{"n_layer": 16, "d_model": 256, "n_head": 6, "n_kv_head": 6, "head_dim": 32, "d_mlp": 768, "vocab_size": 1024, "activation": "squared_relu", "norm": "layernorm", "norm_place": "pre", "norm_eps": 1e-05, "positions": "rope", "rope_base": 52100.0, "rope_fraction": 0.5, "qk_norm": true, "attn_scale": 0.177, "bias": "none", "tie_embeddings": false, "parallel_block": false, "extras": ["gated attention", "value residuals", "capped logits"], "init": "uniform", "init_std_qkv": 0.0284, "init_std_o": 0.0328, "init_std_up": 0.0284, "init_std_down": 0.0164, "optimizer": "muon_variant", "lr": 0.00282, "beta1": 0.93, "weight_decay": 0.047, "lr_head": 0.0105, "warmup_steps": 0, "schedule": "wsd", "decay_fraction": 0.636, "decay_shape": "linear", "final_lr_fraction": 0.05, "batch_tokens": 131072, "seq_len": 512, "doc_mask": true, "train_tokens": 678500000, "steps": 5177, "dataset": "wikipedia_en"}
Each number is 128 + 32 x the weight over the matrix's rms, rounded and kept within 0 to 255. Layers, rows and columns count from 0. Numbers have three digits each.

# layer 6 MLP down, 256x768, rms 0.12, rows 0-108, columns 512-639
156118126122061159145132156106126118096054096125091145138089136118147152106177139070201143111104113095170119091170122041096113124116160105136079123112158190101124075122143145138068081166150132106099151159095146107111134134065186059105122145103139140152214133160065100092110108123108119141127122151113117102136111101066087114091123121086115127123115132056138170126114099144117092159176
163161094105102088157118168173120139152099108136162090169139074107184114154126194161136137113111160135116138163164137101126123153154095128127181141084078188190131139095131168123104100121113203093144113115128144159125123129084116106133144166061073122147113165148122114193118113086138169110104160116143170107150183141147147133168193080116161104158136121086095146102097177153131176177134
119083130136165105111158143102137158116144086142115120128160168154028104133136116134163091171115115221108089176111126103111147165078170180136109177156098134160132097118162158145098146113100113130137121175128119089100156112145132145182128106107129125115091128114127127094140153088217160107075176110135094129143137160171134205172078106167184089168102076113124172165174134147137120144135
090107106143119137125141185160192143112110060161081169091152152148117140136149131163136141114157158135120129086132138169139118142119113132095129105139100155126092150140131088079127156118149107147134109153162126140151168068137154155140165107065138106120140155121133169118133151141130100117185139149059167105149153134038138091132112084062118136131141151141105160124130141115140190102098
146155215091082124126116113113134127133158107090108099087121138138112151135123101102124096088134202122109083112097101152103128130088130104117073104145070162112091143134085117072146105102109120129092110114116132155121087153107021144100135167090151154093112128094096120193064123144080086166120085106156133146080057096170061120122139068150154123155082078093169104083139080094123127125155
096107183161143151123113184127142072086158065109149134102151138134134159062134092083115114113107137113143163165161117094175108160141159137113102059114106098113203139085101122105202137114153070117152106150150130152063152129145078175105156148104064133046149174137143138167134091129148160147156145102143135136077104134194163091139113084147158149140133158136101103164149168082125136130130
161085123164149166118129139174126122141132154102082134139161097131136103137166141093079132092141122132167075115141139131106098158120131159108136085140112090068133142104135108150151161152156143121140178206103096108173142122117199098152147143129129114101084111150108147122112082147145108133194143178084138085109125106167145112149170122101145161085123138166136201184112125138130143069142
137108092137092129133151111140139143140185195130116099128152150068153126137170133162133132087122153114152190179091210149089122108134134104104124133138140146129204064147139117144150111190140134110114127113137138180176143130126195133104125183131111102080118175081134139117125145135143126137126148117159075168161140100136150143178131124134109071140122121114109139129092147136125075210164
171112127188110185146101185142079099087131172129137191193132139112090116165141107164121154150162114152138067126095175104143168097160183098137091125175131049096111160143090142108073126191153125147071131164090123170081114126175189167149101142104111156102114157128141138128149138072134151184121140156088150134145108142149125121106094128114170142127088113112103119178163138144134105143217
121126129129074135129088101151060131141126121094068151177172116109117103106090087072165118149165067142166114121074139091161176140080147143176067109090128123143103129088120061152181177131079177093062126178090153092131108105123101135158126117175086188134110140111070124151253112088096090155195181129086171123116152142161127125092068136166141087163100133146183150093110125102118143102129
120099120105112164107070155132104071121072117101085131093147127116143128185117142174154109067141161113136083106154192157110180137148140177151158101133160123098109085193092174142091098110126138085137180117130133065132146145130076120134116087093110109078121092104105111123166171156127158131144094166191118099100116135172192086120119128083143124130090142106132129162170052127073110083173
113087133105175225085168117166097126060120127128125141127116116119134074113101121154134097168151073111171149117184097091124124105155158150050104196071064057135111126124095105129126141115080116179128147153191149116177164089103124099137145104168085178144135097096122139101193131161145122139147124102175129136135185146096134140114137151099071091091158110165105125107137111174119094139082
052084193132101117186118151186162119152113075154149134099133127119097157119142106162053169112143086115136102130106099144152118099150093092178147220165163140197107098076157144167120111086155129145163081160144113109132098068127154123112083147147112155141153166151117144076083166156138138180145101111151111080097129131151139149118154125064118156144123135128156102126179123098174127117128
133146155147111104123173126101122110079116144129082141109138150139159130179129162081162151143117145157141179164156123097146106086102152139099105135159127064075131140156118148093138067097094151123125086144108132175058173083119090168127082121113067128027123069078148077097097104111159110152120187166079176110173147165124039113183114154145199171124165129096089101082167112130143184130149
071128186126091153161167166105108083117100125150103097188145097184116110090158119160123121136174134113091093119100193074159149183139114175134096135140138130108129170150130134143189124169142121126099128088150102161171156118178152145097140093166114117151108083144103030152129107104110181129106151073100099136123091154176140139160143052150178126124158135150128182122132131138128196131103
153113134071094113129166126173115115167147117094156089114086143128145213152133180102178108072064126092169114108074127131134134114160110076094137086121149085107190140117127122119154171115140134157173114087188101124108100103161144116152058177131150132098125111112032149192145155144163102176148117055146149158112095129146114083154153178179164140138119131135167147109108116111095185107153
091118089098189159085107105197081172169114073121057154126039083132133152131144154169115121091108097084101088121080170126121152099160149097130101137191080110115128105141169147167148126151147118116113154173123135118092138130167151130120169103107141187124152067071129136135157147153082119096115080060159136180095116156111158106111164122140145131115110142094117113126179120151133135097113
094062127164151165135105105113124110191168133128118118150147108137144096153184105100098097158087127138099184115182152101154153125162098179125126161168070149163103154101078164170101131174142192081183198153086128131145139118196119101138124139082156155079095097129026155161152113075179123109135191133126113185072176159136187138119157126133133093110157152152117141214130107099106161134156
185130091131085115104089136115138119161114210138095166119098126093146079101089151117135146119055106105143134087146105137053106115090150093111140102128148110156138119114173122152126159165118157145121151100100092099170163109132086209120158133156095095118102110133136149127086143172123136127100114129140112137170118164081118111136123141158198081137120201147061140163160142135143155167122
111139089136163129098119116082085159190156124145066156175172140096103118082132143169119094170115158194133124104102131151086165108150162161133118055145095146135044111157126103127081173096132137090163100126182032161134148167145101098111147115128098128110106133155152139080152137130129105140077077156145128100120185111091099160119094129110140144165081141094132189138096097129191108108116
095084080151078152138178104118146142173149125126107135134108116124159107092167149069196148147125127155069091176071110144145134107096120131144121132129138095064115133164084202065124159179117139061169165149070142136149173161126127232131091050122169157149147111168075148095140199136154163109149151152208125111157118164118180133115143091162190101146142134119185173130162123121177157122126
140103116104179133103176086105147141129093151061132123170123136126163146128169108195111113108114161061119121127125148113139196166159101092090145151116125118161123142140177136101188091124149119167087166098110111146140139101152122107146113092050123069111086113096161114130141141115123079154112129163134168128106104085055157091130106083110127140110120104149046162126115096156094053057096
090145096117125114155123161166112200099147054082188107154168128124136117161172103123082138127171089126093086151141163126116122101182104136102087071130091052152126191174135167116109131165120134129126161106153176126191143183111105113115116089077089163118159119118126124043111097098131122078166121193128160058173079085125106138143137141130132109123117147141145130103188124143068082098136
091128087138155109127126158188159130066117148153144165134153118125167150112152119133077116104170106157134136178162098185125149189132125120125165149116095139228120154118081097133113185162130148102122163110162161178187110125123166203106112163113138114137112115154103164128119133174084120131095100135168114128132129085126143096097144096142080129153159147064162122151104189131138115165186
125076102095159103128103143112142205114157052157158192132107166148148146119174115057084136143081070113125187077160067123134078051067160162160127139112172132157129134121145148156124109137159088152134110132091171133092080122099164108099145148158105106148101138108154080093103036090107123163160156116122076161083158145140122110131083102173106132165125094125116179121097166128152204172138
091164160102131123112101111144142166083102082099092109172121126173111105149141147110134137112102137115143072163129147171135114111092107114096089225081128110169131113097128138186095105127151141159099105134088134092099141128118124161135135140162113136116116099133187086092146111103131135147163109155116107123086132132130178163112083157112176136139164085111177111090134167135167125100124
152153103130143190107092067139114133169089077103147093127197124083083151097111164177079066144158189174172103168126070156167152090143096140155142137076100142135137134133102152139175086171126145105083154160124111122181148143082165104157117158100118106162085166171094118152138149114147116131088174097146094082066151096137153142139166164178075155089085120159104123070173132122111128081087
113120063068144192133175151134114149129157080103193052101114010159137098181088201188134066103055075164113182156149182141083076110118084142155095125135092073092178144109042134158163119131114108075141167117155169125122064109106135083124137162098164109160119165154110149122124175109151160103115083124095155175128149117162207076145115119082145067141112154097153085191084109221135144121116
154146119116137131066095128156059141126137159131200087088094040080094178157126116156168129090077191106183152101128148156147152199098132163137153068124130098152163109094146110135157135147162117198147129156112088109148213113110125108140097125138107125151108110126130128128095132075123145120170066093100119119090111153140120134143112072089103105155123129170126135150124132114135071120124
176151076131177142104133150056118076151172096145087125087149153131123121117114119043123109151110081131114064121168086137137192135110122099113070125122101098135147112114125116133134129156160071181090122128155088089131148114158118180100106130129117114105160144054150129088049099156143129185153114172120120151176146098119187102079133139150121124132153124156167109153170114120152104181087
129133115136150141155148120127108149114122122127138106167152140127130088093068069128095123138164138122153195146096149142166158061170130164123122091089111168108125150112121137168141158042121138110177158173152100085121113134102167106105132144152103120073132094146175098151191178114132125150139088128113180093099133137100080180105116117155045084180092119151106106137206046143097161051126
107192121113153133052129143129116163089122088168113163178117110154131165100077135182190167107090186108156106114173142116142160107135071166087164088149168117028149101138130091103134143146126134097117130185126075080188135192175167132140102111175160221194112152059105106156124118121118110115101124058103151111129091120127159126175116160118152089170086149127167180118123103083139120129170
181143143123095071172145177153098039149173107059178060079103124124147081190103123107149111171069099157148112134105103138147030108114166079176074099147138169149130128101152165094108041170097106131121097134115160171127173122114115142110180148091127157155101116160143144188126148156120139117084134100149136127128104129125147139103149140151099122112113159126153098099132135108127076088127
118175136091153189182153207049114131135143138035130122189133113130083118108167136107153119154138130179183169112138100113174122137113148179152163144104142093123153115135169108131098131065090087200168115196125185135176158130129122125151144127129110107101132123147075184138160169175080080156168144155117107110167094135121125122160136125099157101132168158123135154121093139170102147143164
097170075143077125152150150135122086119114130117150081120165171108117119110095138149129190092181119156107170124097110110111074167141105113220080102173176094116100141100138169125138144135146122102112201097174165133149150114111100137143136210098113155061148186203100136161120141089197141103188122051127166160117167094170143075140142101152172104169162142165118134098122096130088124065135
127102170145123161160138163133095080130087166199148188121138179157157184156085072084106124160118118119174161116098126165127113181114132152132184112130114089160115196104035123145082155177164130117138170136110133162093170090124119086139083148141132140125145171138160150117181105078087087132144130180144130127060130105044094109116095107105161113165124082118133100124124143146148131160132
109157166140147108209138180112110161160189136153115165153158161084103127117091185120102152169174119152099152096055165107191156185113118177159116124134109107178157104071114129128181115114158127120119140129121112100123145126157152103182083159138124144134098142118167159103127131138126036121142126126057160126160190106093138151137218096131117150117114086109135098102162127141170143164157
153157122157109193130163095153108133166144122050144109101107099112098140123204138139096146133189222126110103120194091101110088131183122118130110123159126140114092061159160099132102115157182120100191162130104120143159087116163184121079085189147158100106130109148111180128139105101176138141137160162182103079108087160127152105078081116137161156084146119111146154156097055162112078117119
144115132135110169075109115188078146064122107105108140124090105135065123144100161106083098136114127098082073133173067192097136146120126107143155107115142112106101119165108091130136078166075112119138133124108110158023100082079160145147095129096155082114153145203146102121055102150121115159144136115157102140146136058116148093138141091054108063073205120135122139117125167121091181175099
156175129119101135102137188127099087136157115186165200114061105139157121105119130141177159160107153139152120137194120150146114182126101149104171099127152069126189111082173136082131151140172161168122130136172093111126089130175108137126081091141133111126138160141106147122098173034168058158148127138122114156133146157132144105111135125165209135067140149147138084162076162138151075051091
175052166112148156171112105102040065150187137134117132116128113181118087149082119103164118174086132112119171123136109112111117103099111095117163082114114084174144116146069175159113160090125112149157088082151144127138114196092164150106078117101079134149114162123150159106093144090163112150128143108198123153169195113116111161104097131108164129107149094168162181086123167193132137120098
131107148150117126083103106126158117190106146127134165179137113106178169170107116174125157140123130095114118069138159122132113136134078134114118073119153094136093086145085121114166171142082166189153167111144119144132155131129096115112152138105114131108022100133142055116167140106152155116115102158090109161086088122161184114144126120159167141135181139127092124176173057166125141144139
132060103111167131115146072165103156101119119084142122120093132148132097211159043109107096090164140155084151165132199101110183176103120137087059123122110083156096133044126184067151144112160134166131136103092137079108121152145146091079102103193128194126166141119140122140111131074150141140128093201166140158089120130113106122137148137111081121027142184134057083106090137119112130144150
100218139110157142106127116166126138150154100142119121118138138134070128128130140072112171119157130157139118127123134166125093064094110175136097074142123113121135113124134126150090125068123137131095085153109137134105097078080098111123123134159068134114129182136154160129100142099149096158115145123196106128052064133126159130178131215125086160136171141131107160110109087109075110123106
153102133152099133108131112059119164092142084124129102143146147159142110150096131140144145154163159108142141115124141099126165122121049113109168130126106173112135112112110157116122070132115150151064113192157095123131122164163190143113081175117083154122172133137157159135138093163103142163156143131117117114147109129134163107152145164146122121105130129101191139120110174153105132121141
094181076136119119134131115199105093099123110120139127106148109183150094131179113137123107123168104083147131149163073144085099059104111198197068144143168130109150090167173057156116161080147145118130116134166084041159099164121143147089193143139139082165124128146111120156131116153093129148071078160097077167096106188144165128138141110095148139128076062075135118129132096096184091141091
125070116149167182104117157081092142119109196065118117167123146110115065179082117106115107135135134165139012116175106124173086124159115148141088120081108143158129125054118096093105099114140135122128159148131117091118129165160089165168086170180200126162109115097125172109116120144151119109079083123057149121154122116122136185137106113201112082142146127141062118093173093033114112110072
135112114117148162163151126109152151139094085200104098107121152117090131069119116095137101117147101114133097132125135089159123111102141120132162112118088161105104106087193195152127151173123142075127144148092117142168104160098138134163111103052141101077118138161109144115063122151067124085138104140097140151134125082134146095091169119139115122094128097080142066149181204116181094097119
105156154158112084189105121133164157136129112136172125155116152199107140139141128129077140072151175119114159136208166137149112144160139116086149138117088133147141195134185112196165127064166166178155155171149126137089167139112153123086207099084094068130137161154112141092134145051187137193108188182119080111100193123123137138129127146195094138183154152108130132192153091129138113128130
153155176180098107142108145089145164140086104150094064134120148156128153188117134156118127147140144144133163127169087215101140106083147088137187160157105149120126174166098118087084145093124194149143149093155131170089155121141104137137185109135036149156090128110129119195162106137117135079093090071163121102161144142128159106137160137137114089134108138083084117156159100123088147127137
136130126153148167143118119114158108099100105148149110155116149149128191209100120133118129033158138114150110119140211147132099134130137144165130079143117102126127126135095123116109159083153133140136127100114106074190172114149167102187118125128115149100152113169115149152179100125071093131082104168118048152152177124115203216175089111097189179136151193172136169157167124172114132127146
172112130131181130087097144138080173165153141128105173185153141115140110160101114130133103179132126130121126143125103103082025082099169153153104141087171115108103117156081115096118112098132079137151084160127153162151150148114076079156055152066113159095145119087124092132126123084144124081100137199126155067114084162086146177058099113126132081148109123209131154110100179131136154147082
117107144135156123112086222123172147145083118150123112132188158092066122084105092139126176161159148138133140125146130090117127155144126083169114080148082146114116078103120116161085140139109075153100165127055150154094143142116056163114111133138133066160143080158097167110129126108144108102154111162117176160149148152082125151103153103144086134112122200074144148094147146096088118121179
133163139144137153141160105073129154107138145148113097096061068138121159110132132138153181136144097149134153097074117129152149077165146110123172173151145113101110094117165092064105128094141144144158091108127103138145096111161122139074139097103082149139118123082232109143083158104119169098129105114140146102085132094103165148090138114123094161140153086092099056167103129135162123131158
115105133099077102134161127103092149144092095095126096093118154149167157132158129069095160122137093066143135117076117154127134133162082091135102131123124153173086110134117134112132169153124111135142081140067134123105104084107109077114087119099157178117109169104144146161143111118105173099142165137134129110088130120117108132159137149167104130145094109125201088143084149107075105075107
149122168170088153176125156046074186112129126087148160124107209140173124101143122129140090117145144096153174080090177118100132136121147131169144125139138163159122125176152062107167151105120120148091140175101149079084078042113108105102084137122155131100130159099104118117115138139183206105139123107123118107169141147151073119116116121169127178133139152203146105140089127111142112135135
133074151111135144228183134146107097143183087138138080085156081127138141132128119121088176156102133087159057146191124102137112140118175108161094133121166097064134115115150108117113106104120123110094126064166126129175161173106171077130171132141143119111137168126106121134200137106123127174162132137162099168132091109158121083135168135129109136159092124163171118107094171157092102120159
140130136187122115169116115116116136172168133162110129138130142101164129133114071125096094095104106106117119139152141140134147161054085121083083136099168103135096131111133151117113083133125063053132122116139058146163159143129147091126111089137062167174124145142133153111120164100101120150149146132152127174177128146149119101133133095158135169081115121112100159171110147159099057137068
138129074139134039187112108126169148148119133116147102071158130185177109133138143152027147126120104084101158094134178164132181138133156157096112079121152107117128082124132130124131136104095078130127091142170214112117140149098135138184108135117156110102175106166116137094068147121124113074108110104081187124081150072128152099101109150069184125144199106114106174129071044161111204195118
113162117127168143161135106158144122145139151160125138158141148114164054163159141158080117151129121103096143136129096141116154156168106120157161105114042136153178145141087113156123182130158114103113153079130129107125143122194163145127111096101092080166142038158146138141131118127195125104105115056126121161155126113154097112100124141092136127147064173164123155139053093090087148136110
115098074119142108127147144207135158125118149126091070106175107101157090126133150139071117082159150101136139167087162163084106138142151115119135168154132151100155146158139107119119126129091161095063122137151137163196108111160114095147179183159163153155123131161087138015146066119118128089117089188175156149197088088099075055138108163235139094085112119185113076191077097102111107082106
099175180155123068139169147092062139207105127132127128193126145166162189122127137100138067184099135120124102116154139137120125216148058086207156043140146102130215151109098159140108129106109103124137027112156099077125099106119126082068124153092113130114107102114133155100124073104084192107131136120067126142117131110117125112132129129123140185108173174103156168110128171181177140111123
177116159104092124121105129137187057160138169113134141133089098136150126117128166176139129111118122166196122115116201149136157128203185165184123132095113082090106157194112132165118121168160188148130105111119114074181155143171145159100156139148110141107138137134144142137116078080139077091137103128137132132076090130194111159101093150106153097128155105172168153140130136145146085113068
078139113131082144088097173118125140121121118119099098111077126163173123104167102120144111151151142098112159194163139133147177108135153205086200153153097163147155173131141155149113088162174135138126183077171125104084167144115140136101111086166052123138187167171173130165170180179169137105086106153098128173152154075135096124127166105147115166151163140139121108171147085147164121179144
120155160146124125134097136120172155181129166137118137123122130115171161239101168092133099169141155140142133128108169115132119126088148168113161078168153138096131099145093133147150097044190134147203066142123161108130113084123121147124064147174068081130129150061178147131127143130177194139118136108131160093101175161068101099159112166119083104099063107107140188149139148131171140156068
147124063149165151153156155067147126121102127185128110131095092128141147159112103148147137205135124150112146083144128155157196106119117195148142160131140151100145112042093122133169091208184148130081077130157212165200118117126168099180145111126148122157084119075186191105099131121161098089107110128154129159125110149118175094096132129109152133088186209137080149123097103156062128119173
105107135164174099072099083140133106117129088098137168153099095108119101050158149123162158152065123118135136173126151134056102140153097150101154169110126073125146169134103191182162122163059193094164144172100103150103160150142152129149076106108154154193151197145144109107132099096117129146083119159168153091095150146146132118145106167151097100173154151122082151151103131138115121126122
147084130122091171069113252100089215102109112108171138080108090149161082128126180105091081077127117132107099096147142129122130156136172163129114191097125110118148137121175125159200146127066128202127188111163188094128195128109133108108187123130141141125180114142071107147175129116195128123120086117128147151111094143116091099109156144171125078090127144151107151123116159132196098110138
195107111146112098122156134131132088090184147131126165161071116075116196138150198132158129155106141115137153110159114167147127180182107125105131100129105085187179156142171175043177117168122154130103126073113137143113159097161144135114129144134124105147120119165139120155171131162143097164159158178152128142131118106149205099117164118152150113169168122090077157107164207112123165155131
065103110139119111124162134083132099140145177102142081172162121150191112117168133114102132141129127140165126133115116140125161123152115121177159051137122151170160209109161140124095139171119108133109125159119149106121155072102075136150159119156118116088157103072126066092132180116194091083183092183098142128078112058153146110117110107124081142167119157160087103091132131214110113149122
091111096150066161109157102153169125164090110176134147119122163140122143095142154141124159147190165181125088153135093153081128131097172215132172147086096173141203140118127113148108082166139095111129104121140150131130179102107154155143120085145217155084152120190149155086148160126107195166181189123139111124119183136163127126146114138136075149127150063154126122143089133159139148141140
069118187132172121180129110076171168132119092142083120112149141145105135127135128151107140126162141150182186167184190095130154131168153079163107138105120089120131121161115097111129150104192152131128077127067139171121146085080187134167155117107109123091126173118088164125130109079075132158083229181144135122150120182118144123161154149117147113151150116114149140140162092161102102116132
141126042096131077117169176096139091127126080124160201192123093145163093123060106138192140117154150126144204140081139096168138111073133146116149145092117087123128156087120158086124132171182147086133131139144055090136138096092191090129149134091190182133119158122098157160107128139156136117087110100097113141106165156164125140133154137153182123097094083124142125160120106155161163093183
092127135125092127147122069062133126137169137109156148101142158089123149082117072136127106145054186144111086117142114145132086039103149144143112111149090127128146157134132157126141118135124150082122137197153136185133111112132095144128138178182141180120120116121083209106184115149112140159097112123112141057117137125152113083123125104106088093111102170134107097086131201081140174097076
091118090147201162101161103102103156146123068070137152069144114142127136134175133140107112156130142151072076098117183085117115162062091031093094154202112088111122119105145134127158127054131087160137126123106127136143213071117113170140103139100125084091130095107133118187125118158107163126144114124095208148223112165172149145112099083135117148158136117136114138139172153094175109073176
106131094102099148122129106123127183136102133125139131106148218160136165090132110121094169099133153162154097102157170102088151166162153107154101124126122180118098154171159132119073106123137131125164122067122141154154152099130075138098157092141147115147200096181132138081025132132086137117123131165127138135116120113138158141059104079137119144090087146100180153157095134128160152100111
133142105117163137115157146160124128115149119191092120124222159145155100140112097169122147176094107135142110122169142129217147139172115147101108157081146125124132181134135093144065134141116170109127134077188110126131144111169128154184063173101102114083165116177082147051131155109159174119106104078146126219160173126116075141164077165176096135146105045078177159106137134178074093142175
103071185155137123132087097136188121091138170170166080110120130136093134127139109171124155089152087113076172134088093164113134092108079163090128140088133093117149126165114142147101168155136076142112166165151130176129152052135138097113117099117064164131189200087113147102177097183064092139123186137110097099109087081148147121119102158149146177193135112223173160156138136128092081172080
142131152111142090131150130113086130096182142143157128147117112060183167150120175127133165133130089174104185159150104120133126103139145059141115146155103110122141082152111166194155103145114159105185177157163167117147105156138109121113106116128174114135093089088131145135092131186141143068092114092202131121115165110132174140198150180159139189131113182068120098113154154141158156119164
138122161146110108144170168072165105108166131135114110083102157056097114210188104124146123113074141097120094140140072103147205117165091148128114104133173172129096133128150121228163147139092155153127141095092136096132100129149099170100135101161143168132083200138092154182048158162125102057190127139101082138149113106115105143130115130134118156163142036172112055085168176162071136077101
150128115184109052162123112186139129171048121097113139110104191187110104132102121129098139088175146133126141158156051134099145111163105155172188172093109165112045099135161122154120149075105134102119148175119110130125213109094114206145085135132141131128072100073144125145145102106141119165152162106172109094125191151094093115130132133125143095107084118119133151130072067105141174112173
118134132111150194146118114106149051231169130174084130114149123157112055090086152141169125160128186109081128169093152164114061069106133141149141122116146178139144106153076161084071097093099083137084106152153122162132121101106080113131102094130120154141165138127172105114086128116171162096176154171126086081186152125134067119133132146145109146086089187140149147133086180198148183117112
118120126126129131127161136109070168195132104141108187115094105066134148177121096154142057127126165136136183100124099170123089109138085157148164139110129146208109094156158172132116130112058152129133155124124137153155124120128133126115132160149151155144157109111149107104114131169141134122108104133065139063131125093164119148097105125113085191112102124197190133142116094115067184077078
053075108202157124138185119124132082136191120183160119152158104075121081124137106159142096181116134127108148130147100074135213152099122118091164128094161152138158120136115122135144134140123169173096128139144124133107104066092165126133085127158144188067125122143076116087126136148096127134077142118102110169138050100123146119126150135138157127127217112136111127198100193120135094188124
189136137145096170108145103116111144119130178063133117114095133172119108142118142093140133096154123123122105102101075107078105098104100128125137119148203117148121135171107155100176140116135136162118088150060085104148108155184103154128197096173123158113148142143163079149129092115082136159125113208087144108104100100098196161156130073141146074185062166137168120123094121060062145079143
119101144184200114164117159125097083116117045111139136157075073120100153109120119126133142153125147081072086124132134164085154102208109124124138129148139074130127096117090108067177157160094106100101162114166057158092140149108147150076084107144145126133157127139127133151127081144102173118119122177116071156110107149140177121103158165097140166150081115125132187179109158134115148171094
134158123104125116094194150137111149168137138124140126165022119116170190127101144163070133120076122139099052185185117145147105195105085141109153068186165123113176146068141105211151124115146168122123128114121144124128085163144135134132071117118087104101088099134125154061154112184122151120101057120131148120135149113163134122160163112125078123120121151140131138119170171158147107116117
138130091161091115158106155146170070126105133204162147148066138124122106153088177147155158159179161121165117224086103156109070138181114150107136125176093162147144119130129113206090131104139130146114113156142129092106122075166188195160124115172118136094126135108094107220177132167110172120155148097184119066126111152164100143099128193146100139123130177117117108125089112156088147160133
143088156124182119109180130116147164108077145153127116118168132092047070165122150123123134131137088149073091065122069138151101126129115136075131146097146105096057084108125129103076142143170161144136135094066115132067156113140045127100151155162124145134142100065118061167114104160146170121157088131128096138111135140066103122134158099094141068055136136139116124149150116133098188139139
135135123124159136068103131111107124060153118154104168122163132131168051062127141140169129128167120128137099108158118113156126097100153127078113140187097057181165186096082180174058144100154107157138144113131189075182113193146058120104118089131125218128103145098163154117084119207117174095126129181122131142085139103116098119157178171129104111108126163122148105112080113142127112123109
183163136122124174105118096147161112134164127074095105144089100085098148118096105162133132079149120106118089173109150167147138157085185116092062134170142076156120099220147129134098133126161092126200114119084112145179127146111063113088142154173088073132183085134097146080138147153084119104154184127098168169165100167102154141098141083085084082120065107152168138084115120088145146181151
113139163119216169090103086175134097139117145113111175152067068109142093189152168121156118107149131154126165141110156174119145120034099139083107139152155113126127119164125058182154147134129142099079120113129085137127109132172167120149136145170134092142120123117152133163091150113191150125068105152146171125063134130156142148101110181096167107131146111127182153159188125133177164115121
167171156160088128136093177135102154117195165104165094109121141124087138113072112139126064126180177189120163103118122179103166101100145130123160117165057138142141121134148117114164122070170096105122130148155172177174169135100151136194148194173134139130136129080140142143150099116130234130149120090173124111116131159106082055093108137142135114130047134120148126110100112114133122090163
106159132167126104092133099129102208071157121084165171204063156152120110208168153171202107127119136087121085123153138105143147102123132170080169081124070190091108159171203132109141137132141157151169133116151143135133202110128145190119151050121165100203138161169147082152087067166107146120159081148068160125071160153121151139172132157125125141113140138151116117067154131149126164150195
154110162208107123125161148113148122116099179178134120183144083125128093195135052106175177137206118167126200137122134136128110125140127129160121092080130190147075103122138089129084143122116139122105126054127062111133088116127129055148188110133062125143142122118154149129159161153129134196120128071134056127112165114120096128115162116127205096113127135169124137147158101126158123071120
134105155069165094122123152094130090157107156082144124090079102149123185167171071122165181159081065125123138156066067072081137127101152157151125122113120109135079126134198093155138142113126125134129150151137127087091118062153100157157101079091183136132130109145119113097099161189138135130111158156160169129140135115088146139131125089109117153114146175152119141093124103088194131140090
152145147140121087115082106137185072108141150124131126111106145070163136120133220129119127113083122166195156118222164181150089155158108111128133177116097170146125150166131085116090156104091132151067108145148045120136140105102045210120177147146082125164055076139125183108124160155101149187076132104150237105134036102109131055097149132087158119137154060078200189133135077108123126136136
136121144082100082074161159093132156099176133104162114111125103153187125125109179160159112129084135108115060118111078076162140078157143095145106106125169128150077139145142173124119112052150194136107141148123169072142153104124084140131145105084198108114137121091133060234109139077108121126117097098145115132113124140093120125119089191099110165128167079147158158105138059178146128086109
117127111137088128186127138156099080102074199129140087148127166113142086132140106100115121137094127146101114143158178096165110150169099132142142177148168107165123119117068123100060122191111125074105114081143144138102139150151112185160123105157133099178105107117100090096227150160120155100080088062157061142181109102110125150093176156128077088114208082119133101094095145173155158148130
152108113149106114154093139122142132096179155153137157088137187123112149130114181144137132084124180142140112124081032149120103152128145123128129135180130162122121096140140166149142094047190133103135088064157125173150097112155187088137152158154168157165074161222122141138130124064136156170089116142130167160106162152166123171098139138167080089138162147151149045127111128113172157126148
119194139168171066171157127121096137111058129120102178107132154119115100122096107167173162089165143156179151095091159136123171145143197143127151158165137099109150113162143139120114096113134117125095108182095070124127124125080113136104158150158102127145107161057134071104136120141124166112076137147162187162142123161135196148088098178148088152066100204168116131128103155124096141134131
127136103094166140127140136105077123067088096178123141154130124207136124152132155154104141111050149170117116166100174169074145108152143116085131116149100135124168142119088123086146129123085119156138135147101166094172083100135116130132142151160115203159066122133102125149141097137163099148121091094112160159149111175131109106192064119108118147129152154177181201120059123129145114115158
157137207071137090137169099155115136159122107142161155109149110137113158112169160101075135166105139121127160156147201099097138102081102111146133140139168081092141149118182148147125191104138126077165095139117172127099131111115144125122122154160076124110125200134166115179099130093098160136144173147109067154130098091143096144127092153099128078170119092116160095152096058106133139108140
097099129140179105139119105138139116114118114081103073100164113103176152144112156115064148143151080122110092093161122142168141161108175131159124143203129100130132150104144100153126080159167133106087161152128067126160065071108123190149119099099153137088086115104111143142150092164112144166124131090108085142095106135187150115139113124135136090213109154155110094102123063112164187105123
149157132086112089161130120101062139120145107131142167164152109121168171081123081149145154155122145083130143071100193142144121175106155157128124140117135128100094135164109127082139110104116091123139140140139098109096082128177200158110141042207056126145162177165134123084183121129189160125111135067106138176184127126149114150156126113134095180172100099105159143160135137094160100161106
077143116041136184159127201163091162162094136151122124114122140134097107122128133115147147149123154111164144116124108147154107127130166091067100151086085082131124091146177127120194146094094084101161058117102079175128123132064103117161091162150158091097178104147184113050159115106125093129135079065086093138097053108133104173107123106068128134082090117090094095080098176122161141148131
186107163159141140109116116157121187158097164114127175100117138083081146171123164078179114112165031056097143172134142142146130108132132153170126167136105181103140112100110100103068084106090147125140189116138151155120090105102090120143175187120139141122136126131105113113125130051143106113089131187091103119083157167094090073138138109187167110137070071122102139041173152109130133194074
128095141124130177084102093139157149181121145177105037089121099138161105120108178171114126145113089118166143094121154121138134119194136110146133168086128177144100089128144119132116132159122169142142098113095090158119107196117102080153208095121148142151171143092155152233138166140058071062104119092150065102071092139130117167148133108099143043138162147103153130137155139119095201106070
140087144097123096112155111167176104117158109144109122094174125104117087161138069113160132125158131165115153109162133151133165144101126120180202122161115200127092086146120180110132156215132099060132109096158225198145097167107103145157160125093187107127162073167146079152091072134074110107187148065145171117129174107116120109098136085081201143127056148154117128147161141123150116109082